{"n_layer": 14, "d_mlp": 640, "attn_scale": 0.125, "init_std_o": 0.00724, "init_std_down": 0.00324, "decay_fraction": 0.81, "decay_shape": "linear", "seq_len": 256, "doc_mask": true, "steps": 6226}
Each number is 128 + 24 x the weight over its row's rms, rounded and kept within 0 to 255. Layers, rows and columns count from 0. The size above them is the row's rms in percent of the matrix's.

# layer 7 MLP up, 640x160, rms 0.146, rows 232-245, columns 0-79
size [ 88 101 105  99 109  97 106 100 108 103  90 105  95  95]
[[147 184  84 146 146  87 153 110 123 122 136 101 132 148 107  93 118 122 132 127 104 101 136 133 141 113 149 131 146 121 130 148 160 152  98 142 103 193 156 144 110 168 130 137 143 112  87 118 174 152 114  89 153 124 123 117 140 108 160 153 121 149 122 119 115 153 152 157 108 140 176  92 138 168 114 104 134 120 107 145]
 [136 105 121 138 105 122  88 130 142 150 133 139 146 137 135 125 157 155 111 145  83 116  69 121 108 122 144 118 132 189 158 137 142 135  97 145 116  98 145 128 112 135  80 112 127  59 127 132 117 153 137 110 129 136 137 128 124 165 123 140 121 121 144  86 112 144  89 147 135  94 130 130 157 140 109 128 129 134 136 131]
 [140 102 126 113 123 122  90 164 157 127 156 144 161 147 139  83 140 152 124 146 131 154 118 119 109  92 127  95 126 124 164 109 153 163 141 140 130 111 162  95 124 129 126 101 138 137 132  87 112 120 127 170  90 125 151 105 143 151 101 153 120  91 133 135 137 104 118 109 138 176 110 183 160 129  90  98 116  73  89 140]
 [174 147 140 129 108 125  75 106 140 143  86 148 116 131 112 122 116 125 131 154 123 109  90 120 146 105 134 156 125 121 164 133 129 105 127 134 172 137 153 145 116 124 159 163 130  93 120 132 123 185 151 119 130 113 167 139 113 181 141 130 120 133 132 112 124 137 184 162 137 125 113  89 153 149 119 134 152 119 122 149]
 [ 92 147 155 128 105  92 154 161 130 126 141 143 148 163 153  94 106 102 138 108  70 138 107 118 120 138 163 128 142 111 159  98 115  92 122 107 121 134 168 158 118 118 100 157 127 125 145 113 119 104 137 182 137 113 121  76 140  67 140 145 134 128 139 178  99 112 155 129 106 116 141 135 135 147 106 134 147 136 135 165]
 [112 122 131 116 109 124  74 120 127 134 126 107 141  91 111  78 123 108 109 189  96 116 115 154 107 100  98 152 104 131 145 161 170 136 120  97 106 138 107  96 127 127 141 138 123 154 105  84 136 159 121 139  78  96  92 137 111 130 137 115 124 102  94  83 114 123 105 162  82 157 143  93 124 104 113 153 141  95 140 116]
 [103 144 134 148 129 139 122 126 124 101  95 192 113 144 179 125 141 124 129 156  93 151  97 127 137 110 123 157 143 114 133 107 166 128 127 211 126  88 130 156 145 155 142 105 141 117 113 161 165 142 129 137 171 117 116 144  91 106 156 112 163 162  88 115 142 125 161 135 122 129 124 157 109 140 155 113 128  90 132 163]
 [ 50 134 129 118 146 176 119 108 133 122  54 103 132 145 163 136 113 105  94 124 137  94 107  92 160 104 124 112 131 185  86 151 123 142 176 144 144 120 133 122 102 147 119  72 152 102 123 167 142  93 132  96 110 122 120 107  76 122 137 117 145 130 113 134 101 109 160 147 110 160 123 106 109 113 124 121 102 122 100 147]
 [ 90 149 151 135 116  69 141 164 116 122 144 125 135 112 111 137 114  94 118 143 158 186 120 156 149 123 100 171 133 115 159 155 118 127 148 105 114 146 136 124 110 108 148 129 147 143 136  98 140 158 115 126 170 104 161 123 139 117  94 153 125  89  70 155 115 108 115 162  95  85 133 120  85 173 166 131 128  97 130 127]
 [128 106 108  73 142 134 135  94 104 128 104 129 122 138  94 141 134 118 164 145 157 144 147 133 139 119 112 129 136 178 127 108 121 115 135 112 114  95 100 122  93 138  96 117 125 130  89 104  70 141 135  88 131 121 120 135 162 162 116 143 126 152 147 122 141 146 141 156 114 162 123 158 144 149 102 171 118 113 140 103]
 [126 139 109 150 136 144 139 147 102 191 127  94 115 113 144 113  91  89 124 103 128 131 142 121 127 132 134 103 149 175  99  94  76 140 164 115 114 141 125 130 136 101 136 118 110  94 108 135 103 138 120 159 125 128 123 100 118 130 138 125 120 102 152 122 168 181 127  87 116  94  87 105 153 128  98 109 185 120  79 115]
 [131 121 142 170 105 140 111 135 119 137  90 137 134 129 114 137  83  99 111 120 153  78 132 126 149 123  93 142 113 127 146 165 120 120  99 120 135 144 125 123 148 156 107 127 168  85 145 136 191 123 130  86 156 139  93 139 148 151 145 117 163 134 131 164 112 146 172 156 103  94 101 127  96 126 132 119 137 122 136 138]
 [145 116 116 142 130 105 154 178 123 125 127 133 107  70 119 146 116 114 129 113 131 134 101 127 150 140 121 119 151 117 150 122 154 150 106 120 109 120 128 161 102 168 179  98 140 103 171  99 160 163 115  89 169  92 140 128 123  91 132 151 120 152 121 158  97 145 112 105 116 123 146  95 140 121 102 144 104 149 115 165]
 [134 105 128  90 163 146 139 143 111 137 140 122 134  91 131 164 138 132 121 109 100 209 150 133 127 131 152 130 121 120  77  97 117 114 118 155 135 148  93 162 164 135 131 140 116 142 142 138 141 146 130 140 142 137 159  79 125 136  90 121 130  95 135 122 142 172 114 167 141 170 106 129 176 133  98 120 142  94 151  97]]
# layer 7 MLP down (transposed), 640x160, rms 0.139, rows 232-244, columns 0-79
size [ 92 100 103  98 107 103 103 100  98  99  98 101  96]
[[108 131 101 138 150 129 149 113 100  60 122 135 127  81 129 125 125 138 158 124 151 131 142 161 146 129 112 133  77 113 106 143 105 143 146 151  98 117 127  95  97 148 190  99 144  85 116 106 127  84 140 160 111 144 118 122 120 118 127 148  90 178 195 134 118 144 113  74 127  92 120 127 114 152 132 125 145 163 143 100]
 [ 88 124 126  88 127 122  77  81 147  98 112 129 124 136 139 156 202 118 119 127 122 122 107 157 162 127 157 150 140  95 124 140 118 148 116 123 131 126 115 123 133 104 143 120 145 149  96 152 130 136 152 121 102 108  97 125 141 140 136 105 160 164 150 125 122 125 138  96 160 118  80 109 187 116 137 132 177  81 111 138]
 [103 173 134 131 106 123 150  88 183  85 150 169 157 162 126 149 136 133 128 165 143 165 136  81 127 128 161  96 135 161 144 118 102 118 136  97 130  96 132  91 145 139 154 136 128 106  93 120 123 125 175 120 135  97 137  82 173 144 106 127 105 156 135 135 145 117 105 135 129 143 125 153 160 139 139 154 134 104  89 149]
 [105 137 146 129 102 123 161 130 104 106 130 115 126 132 135 145 146 127  87 132 157  78 165 165 194 134 152 129 121 164 146 134 125 145 104 153 142  95 119 157 148 126 127 112 104 127 137 150 144  99 118 193 115  85 192 151 123 105 110 146 113 129 134 141  98 119 158 159 125 152 160 114 157 126 113 132 161 151 126 141]
 [106 119 100 134 106 101 126 138 142 126 134 126 125 142 111 118 191 103 118 104 108 159 133 109 132 141 109 127 126  68 153 114 154 108 137 117  93 150 127 152 111 131 147 105 131 116 150  85 151  94 151  96 101 139 125 152 113 114 120 148 129 171 161 203 132 101 128 146 175 111 146  75 138 165 142 165 136 152 126 142]
 [ 63 148 141  99 101 117 167 154 132 149 132  84 163 144 113 151 128 160 150 169 139 148 158 170  91  91 123 154 122  82 116 127 128 116 114 165  99 187 178 135  91 122 146 134 109  90 151 148 131 147 114 104 136 174 108 116 121 155 108 134 183 173 139 118 137 138 133 108 148 150  97 124 108  97 142 125 121  96 136 160]
 [148 135 111  81 102 164 113 116 122 126 126 166 124 134 105  67 108 178 116 128  76 158 121 106 136 120 163 120  87 153 145 153  90 116 146 134 108 126 143 113  87 125 126 126 128 132 118 157 135 104 165 141 168 142 164 149 159 135 159 133 146 132 152 110 135 120  99 155 146 116  84 136 110 132 158 121 105 149 141 177]
 [136 127 106 112 122 123 148  98 125 103 122  72 194  87  99 148 122 158 138 140 131 148 127 128 131 124  98 153 121 122 154  92 152 116 145 144 147 132 143 146  89 141 110 171 116 118 117 100 146 151 136 136  96 124 136 133 134 107 177  81 151 140 145 149  95  68 158 129 126 144  90 124 158 103 101  88 116 145 114 140]
 [114 181 138  92 122 115 109 137  95  80 121 131 151 142 138 111 114 104 118 148 131  93 143 156 128 153 101 111 150 122 145 121 148 144  96 122 120 161 141 124 121 145  76 128 141  92 117  83 137 129 126  96 146 140  98 118  63 163 110 142  69 118 137 155 127 138 124 126 147 103  94 172 100 121 161 138 157 102 123 130]
 [149 131 143 133  93 141 109 135 143 125  82 135 167 114 133 129 150 157 143 134 138 156 172 119 122 131 148 171 119 114 133 109 168 114 103 149 152 108 121 136 158 153 157 124  98 110 150 174 137  99  69 132 160 147 134 133 129 128 119 133 140  99 124 147 116  71 144 163 131 148 121 146 136 122  52  98 171  83 105 117]
 [125 110 138  88 114 156 102 127 180 147 182 107 129 146  98 130 100 157 155  94 164 122 143 122 156 132 125 161 135 143 135 110 113 108 140 116 119 140 101 158 112  84 132 138 108 107 124 102 125 156 102 124 134 135 189  93 115 100 114 105 140 150  85 155 122 119 142 130 119 169 143 125 134 101 151 151 118 136 146 122]
 [177 110 116 178 142 120 148 147 115 131  77 132 116 107 142 128 144 156 117 126 124 106 103 146 167 146 136 114 106 156 102 143 138  92 146 135 122 144 135 153 171 150 119 114 128 133 111 184 136 120 104  83 130 158 125 122 156  94 116  84 139 135 152  72 149 123 170  92 104 133 102 136 142 101 141  99 182 123 156 121]
 [158 124 109 135 127 128 139  80 165 107 109 139 103 103 106 144 119 154 152 161 134 120 116 112 126 154 152 131 148 116 114 145 113 111 150 151 132 120 136 171 125 113 133 115  77 119 157 146 164 129 111  78 127 100 128 135 158 152  78 152 145 112 139 182 135 156 154 102 128  91 146 111 106 111 116 111  94  76 135 114]]
# layer 7 MLP gate, 640x160, rms 0.152, rows 233-245, columns 0-79
size [ 95  98  97 110 101 109 103 105 103  99 107  95  89]
[[114 150 149 104 146 136 140 104 102 158 122 159 154 147 145 137 163 134 145 145 124 137 164 111 144 120 159  86 113 129 106 116 106 128 132 116 137 179 131 140 104  93 152  99 187 109 145 111 146 135 138 107 134 123 117 142 145 119 111 130 118 126 146 113 120 144 124  97 109 139 116 153 146 109 166 180 124  94 112 157]
 [153 175 153 158 145 131 123  85 110 131 115 132 101 106 113 158 114 142 148 106 100 107 126 136 142 153 136 151 137 140 124 143 132 138 105  95 129 155  73 144 162 133 172 135 144 102 173 138 123 116  91  97 131 114 101 132 130 145 139 115 118 134 119 154  79 152 108 129  95 131 135  90 128 116 113 160 127 130 155 133]
 [121 105  92 155 116 156 117 150 143 115 129 117 104 139 121  94 150 151 176 145 119 125 138 141 114 120 109 129 121 143 110 105 122 150 120 123 137  92 157 111 139 145 128 174 104 114 106 114 113 143 109 149 120  98 148 135 151  73 112 152 137  97 145 104 139 161  93 136 108 119 164 120  88 140 183 120 138 105 143 133]
 [148 116  70  82 141 131 105 120 117 149 136 137 107  92 108  97 155 118 152 162 124 115 158 141 100 120 131 121 139  88 121 133  86 155 115 136 132 157 114 142 152 139  89 131 114  87 134 167 156 155 143  78 107 151 124 142 119 120 136 109 115 101 135 110 149 137 135 146 138 134 133 146 176  67 188 124 158 145 134  98]
 [ 90 117 155 134 152 102 146 134 126 110 157 109 131 164 151 152 112 112 149 129 158 107 149 123 136 136 177 138 161 117  95 138 137 162 117  93 145 136 142 148 133 117  69 133 134 135 174 138 151 103 106  87 123 132 128 101 127 124 136 103 150 140 145 157 137 135 175 141 137 174 136 158 141 116 162 127 114 172 122 135]
 [125 107 144 119 141 143 153 144  94 168 118  98 127 102 141 141  68 127 117  99 113 134 135  78 156 135 148 144 138  83  93 144 128 128 133 128 129 114 143 121 136  56 127 128  98 142  96 157 132 128  81 119 101 123 111 167 160 145 149 132 117 134 154 130 147 110 111 119 163 161 141 123 101  94  98 131 134  98  86 117]
 [114 122 101 122 127 138 121 107 165 152 126  96 155 136 126 154 156 139 137 125 117  95 136  84 181 103 156  83 147 156 109 113 145 159 101 177 130 165 137  85 132 114 120 143 174 119 126 114 127 144 116 135 130 136 154 140 159 134 105 120 149 122 180 124 124 154 102  89 112 174 131 116 116 141 131 134 140 100  99 101]
 [115 186  90 154 121 124 155 126  95 177 151 123 137 109 157 110 113 129 142 157 114 115 113 133 126 130 109 102  85 119 116 132 118 138 117  85  98 130 144 139 158 150 132 129 124 136 165  90 116 107 127  95 129 109 134 136 123  69 105 128 133 142 113 147 130  93  88 110 136 123  99 108 102 123 145 165 116 127 129 155]
 [132 185 117  70 137 115 103 121 115 170  84 133  95 158 107 150 130 122 129 131 132 112 132 104 135 129 106 161 151 125 114  83 110 162 102 174 103 141  95 128 127 147 123 131 150 151 132 136  97 114 163 172 131 167  82 113  90 141 143 133 136 139 128 137 140 139 130 138 122 140 124 139 147 115 152 163  74 147 122  63]
 [152 100 127 169 173  83  96 139 118 107 122 104 157 172 134 133 119 120 120 131 163 112 104 169 124 140  78 105 101 142 140 148 138 124 182 144 174 120  97 165 113 137 102 151 137 114 132 104 125 165 151 123 107 125 100  97 151 138 140 144 104 151 118 117 107 127 131 159 151  91 178 135 120 114 138  68  79 161 122  93]
 [127  77 111 136 142 131 116  81 131 122 109 105 149  98  99 119 145  78 118 135 141 133 132 132 133 172 119 118 156 172 108 133 135 131 135 136 164 148 151 127 162 127 160 155 139 175 142 131 153 143 164 120 101 145 132 153 141  70 166 136 155 103 111 103  94 129 112 130 122  95  91  75 163 163 128 150  97  97 104 143]
 [104 123 103 127 118  98 137  98 130 132 120 113 119 117 146 153  90  81 123 109 144 151  81 143 135  81 142 113 160 131 121 185  90 135 120 162 108 156 116 157 173 133 126 141 125 132 145 114 116 106 160 119 118 137 103 123  89  94 126 143 132 177 134 100 123 135 122 157 184  94 119 126 162 154 120 166 145 109 102 117]
 [144 132 124 182 173 121 123 152 161 115 150 171 164 112 123 173 157 120 121  72 120 111 158 133 135 121 136  79 129 116 115 151  78 161 109 162 184 102 143 140 150 120 141 139 132 139 138 154 138 113 107 122  86  92 144 166 120 135 125  75 130 128 141  91 114 150 111 159 109 124 126 129 104 115 107 157 112  97 121  80]]